config.yaml
num_hidden_layers: 13
hidden_size: 640
num_attention_heads: 10
num_key_value_heads: 10
head_dim: 64
intermediate_size: 2560
vocab_size: 21941
hidden_act: "gelu"
norm: "layernorm"
norm_place: "pre"
norm_eps: 1e-06
positions: "learned"
qk_norm: true
attn_scale: 0.125
bias: "none"
tie_word_embeddings: true
parallel_block: false
init: "normal"
init_std_qkv: 0.0139
init_std_o: 0.0
init_std_up: 0.0139
init_std_down: 0.0
optimizer: "soap_variant"
learning_rate: 0.00541
beta1: 0.95
beta2: 0.99
weight_decay: 0.051
lr_head: 0.00539
warmup_steps: 78
schedule: "wsd"
decay_fraction: 0.646
decay_shape: "linear"
final_lr_fraction: 0.0
batch_tokens: [131072, 262144, 393216]
max_seq_len: 1024
doc_mask: true
train_tokens: 623900000
max_steps: 2667
dataset: "wikipedia_en"
Each number is 128 + 24 x the weight over its row's rms, rounded and kept within 0 to 255. Layers, rows and columns count from 0. Numbers have three digits each. The size before them is the row's rms in percent of the matrix's.

# layer 8 MLP down (transposed), 2560x640, rms 0.181, rows 191-201, columns 384-511
103:162146110145153138130131099118088153122091124121119152183126162132149120119133154150177118146148184114085179157115113123102100126124050102103101128085140126120122148127108101147153108106109164096103114140133102125129148109100148148128101134118132111141141175134131115094150107136159156136125120156122128160110093119132160145140152112100195101158100129115138133120109091132114147173119
104:135110135123115129122166103142100167125161135105148089161117133093095115110111096141143099160128107160101156118144156091125105159125121075122114110147152152109073163117093076152179157136129107150061088151136093130095154165117133107142103133146141138133045148100168099136157102101104168113108181135120162115114160146113116133163132118130167123106105132093099131133144151137132152127112
091:118151134092107105121125143124126153128137138141126148128149184151202146101090124108135120083108144109105102166121145145118134084154116126108147091145134115145126131123090099115151137152093112144115107139122111135141134195107166131144121151101115134125082116129134120144133139124084133148138161194136092103151132119106137116189161116142136132173125175115126133155137111126086134126168
101:120113122098157129157180113171152112156099148138107154115093099115136127120072143077120105167118196107100170103132122159106157124142127149088142128144127095142111122155089074132128152131117103122125097153129071156077106119143141149121163136134114172124121137162174144100140132143119163114132098175124101137130123130150106146098121109068087101097154121153090154123114070108132112187123
107:136132134135143136116131156138160076121123107147156137128112135115133124108158131163091097145129147132148105121111112138140094101124100125148136082159150129152155122126139130149139114161119079135077143136130150164134125137159110153129084138096149122120131113141125138151193141111104140115098125136125134120111168146153107135147133091129132095053132154125142085120186098120102133135133
098:126100140128181109169120068110110107098132138104158126074158113155107155162153117107156106087137136141118075143147114113158164107118139095135085099128111084077118156147070143155089100098120107117082142132108115116109122129124111096134170123125152095176157161114147171115119087104164093125155115121117117169131076129141130127124160104083113138149107127114060120080106128123163129079106
100:133088128139108116188140123127089166105081116124074143147150139115131204165118118125114146111152095168097143129131109147158108124099087114171127109076135111123090162150138103126124122141115121111083115153152142136157138101143158147160111125112085110112072138096097142113136142104104127121134126098121134127117137107165145146060130120139069106177098155145120124152151184099113087123164
106:115147117131127137204162112108124146132120132114118127106117104086118173139149109151114133113086131125140080110108115166126110089132118129176106118124094128111125123132155140144102118140142134134140144120151089086098111152119124123137117134108123090145091138108146143182162095172134102120163118101158137159127094127133168125172092117121107148131135138125093105151134130117124076119150
099:191138138129114104133159147165122111108117080125106135110105189077149133080143115165139101130133109134173152110108137099111103142141121132095124148099123127110118188080109142080115098110109110169118124154137126095143126164124116116157137131131133138144152137128126134121166135096126119153130125143126133090106118100127155082159106110117134084127172150109147126127124103076112135092127
097:107103154133136128119095109116101130116112124114159137117121119123071133115118103158138111162133113073121092125100133172164142112144130139126104154100098148139109107162102120136128121121131124125148175111132124119166120076110123099108102130129147064151103155077111055155168067153152102105130160132123157117122178161137149114157168158157124106113143105151113168109134123129110121102126
098:099150147132096107146098110118136148107162141129138141100147150152110115091136133144169122122146131142080169136126136142148159123124116139141122137079140127146117165108078117146118175079141131113167139123135152105137088103101132076135134120141158095135141109140110147132126149132131120125132138103192139114168083127131101160160100078140166135103105098135156144144128112121135085082140
# layer 8 MLP up, 2560x640, rms 0.179, rows 192-202, columns 384-511
106:130150130133128129106168132141114122144145112161129090157127117151097098142116101170109126136087174091120145149114132111150118160131105108169118130117148132147111100103170117085134124108148090118096177089156125111116160099103107082114136142156144138122101130142108135158168126121136183082107140138135072137154115151142187110117115165128088108101154124116142129136118123120094168122116
093:125098137127150153088120153148114151161165136143111131141122101188100151119135174164094170127096131144123114157165129120130149147140117098121116119122135109081129104127118128129113148100166121136140129161099115137118149102103134146143116137125174109160114126141168131143138127156176112128189159060106172120130144141115102156115062141139121155160130095133178136126151120126159128098102
099:130118143124096169130102126141187110122122154090137131131091118109113105123133166146144109111124094128152092131138158123135121164161138149152121167121123098169118149151144114130163174138132117147141101154132133181103142107110121126131101106141150123106104090144090156103116089130108142115133154106115132090149105136123171098155152151123097131114147100157151112133088132140160128098135
100:109159121077146110127131114131190131132146113087136121142144112136138150127130163171161107075197170127091119143121136121140135183146136125166137166121128158116150145143144129138118148149141124132134145149170157139118137138145127134128159113152115163103108115109147102110105084169100141115104139130159106141096128136102158130119111140093184113098100148166122139142123092128150097138170
103:128147130130116107107162147163117155148132119101154122179129131125098115077099120088109150146113122129131120141170096135145144139172162133129119104125134153150115125103141126110135128149106137063163130133173144100124138134102131149122107148114125124075090124143084143111085160147115100092156148104110156155104120146138144114165111130121131105152107133120121107171128162129160067155145
100:102149141133100136153149112155135157128161128119129153117125139094143140151087134162146140115119168193138080130129090091172148164092124140106131137138080123123127126125146157137127129110141098145134142086099091133083088142143151118158100171101143108145120092091084143117136155125121117125121109142135157143140124155126138098100151128124139090155130087147088123155129154128156147145154
108:127131131087182092122077132164119138089124114112153128113125113114136112103140107106139141095114180079157131099107144083071122113118134147147171131123148115121121111073150121138129122137127133163141110167120140158126112127134153154130131130097112139143150146095142104149136152090125110128168215135106179092151095123120100176114128130171091110132168123151147099086147149126154131086123
102:097126182094162127167146091136129145117116099131087110134102110155146128153133147155101104139147092130152094125113087129108105155105111108122197144130147107134125133146127110144145132097158117154124137148130177099094162137070141141156117106117073155142112164140078142078161114127117091109101115098137115143094106135177144149195099148117105176104111136136085146154154105099141149162154
092:147124094194097151135133136174157127172083108143131130136151084136138106130117125125154177130122157133157101122144097165150121109153121171114176153104115122139169142134140143086137140170167138089173106133148072118131191176150122127141118126118110098098132096112156142114119140136080078137112129119101153127151128152109099111181162083095117129139110144149089081138135095093167115192179
099:130106106149115147099119171136144147148103136137125117128142140124153113117106108169107124167160141167131120139131174161126125137122100157085149106098138115151143117152103109121136097132116135104170137118113084128116133107114138158131147144118124131080156117140120145141146102068105111131165136133132121100116148112093130163106139111119128115126119167112102103122140164123124154159149
096:138102118130127076121132135149117116132170115097105082125141114159156087108145120138111124092141165148084123130143145120153125145141118101124131074103159105097159139128169131159122126129140103121143163122118137124113153155129151130165124178150108178120092123175128131115111113101112110151184076158098142150140139133152122119100133190089149174130115101115136104130149139120152122162142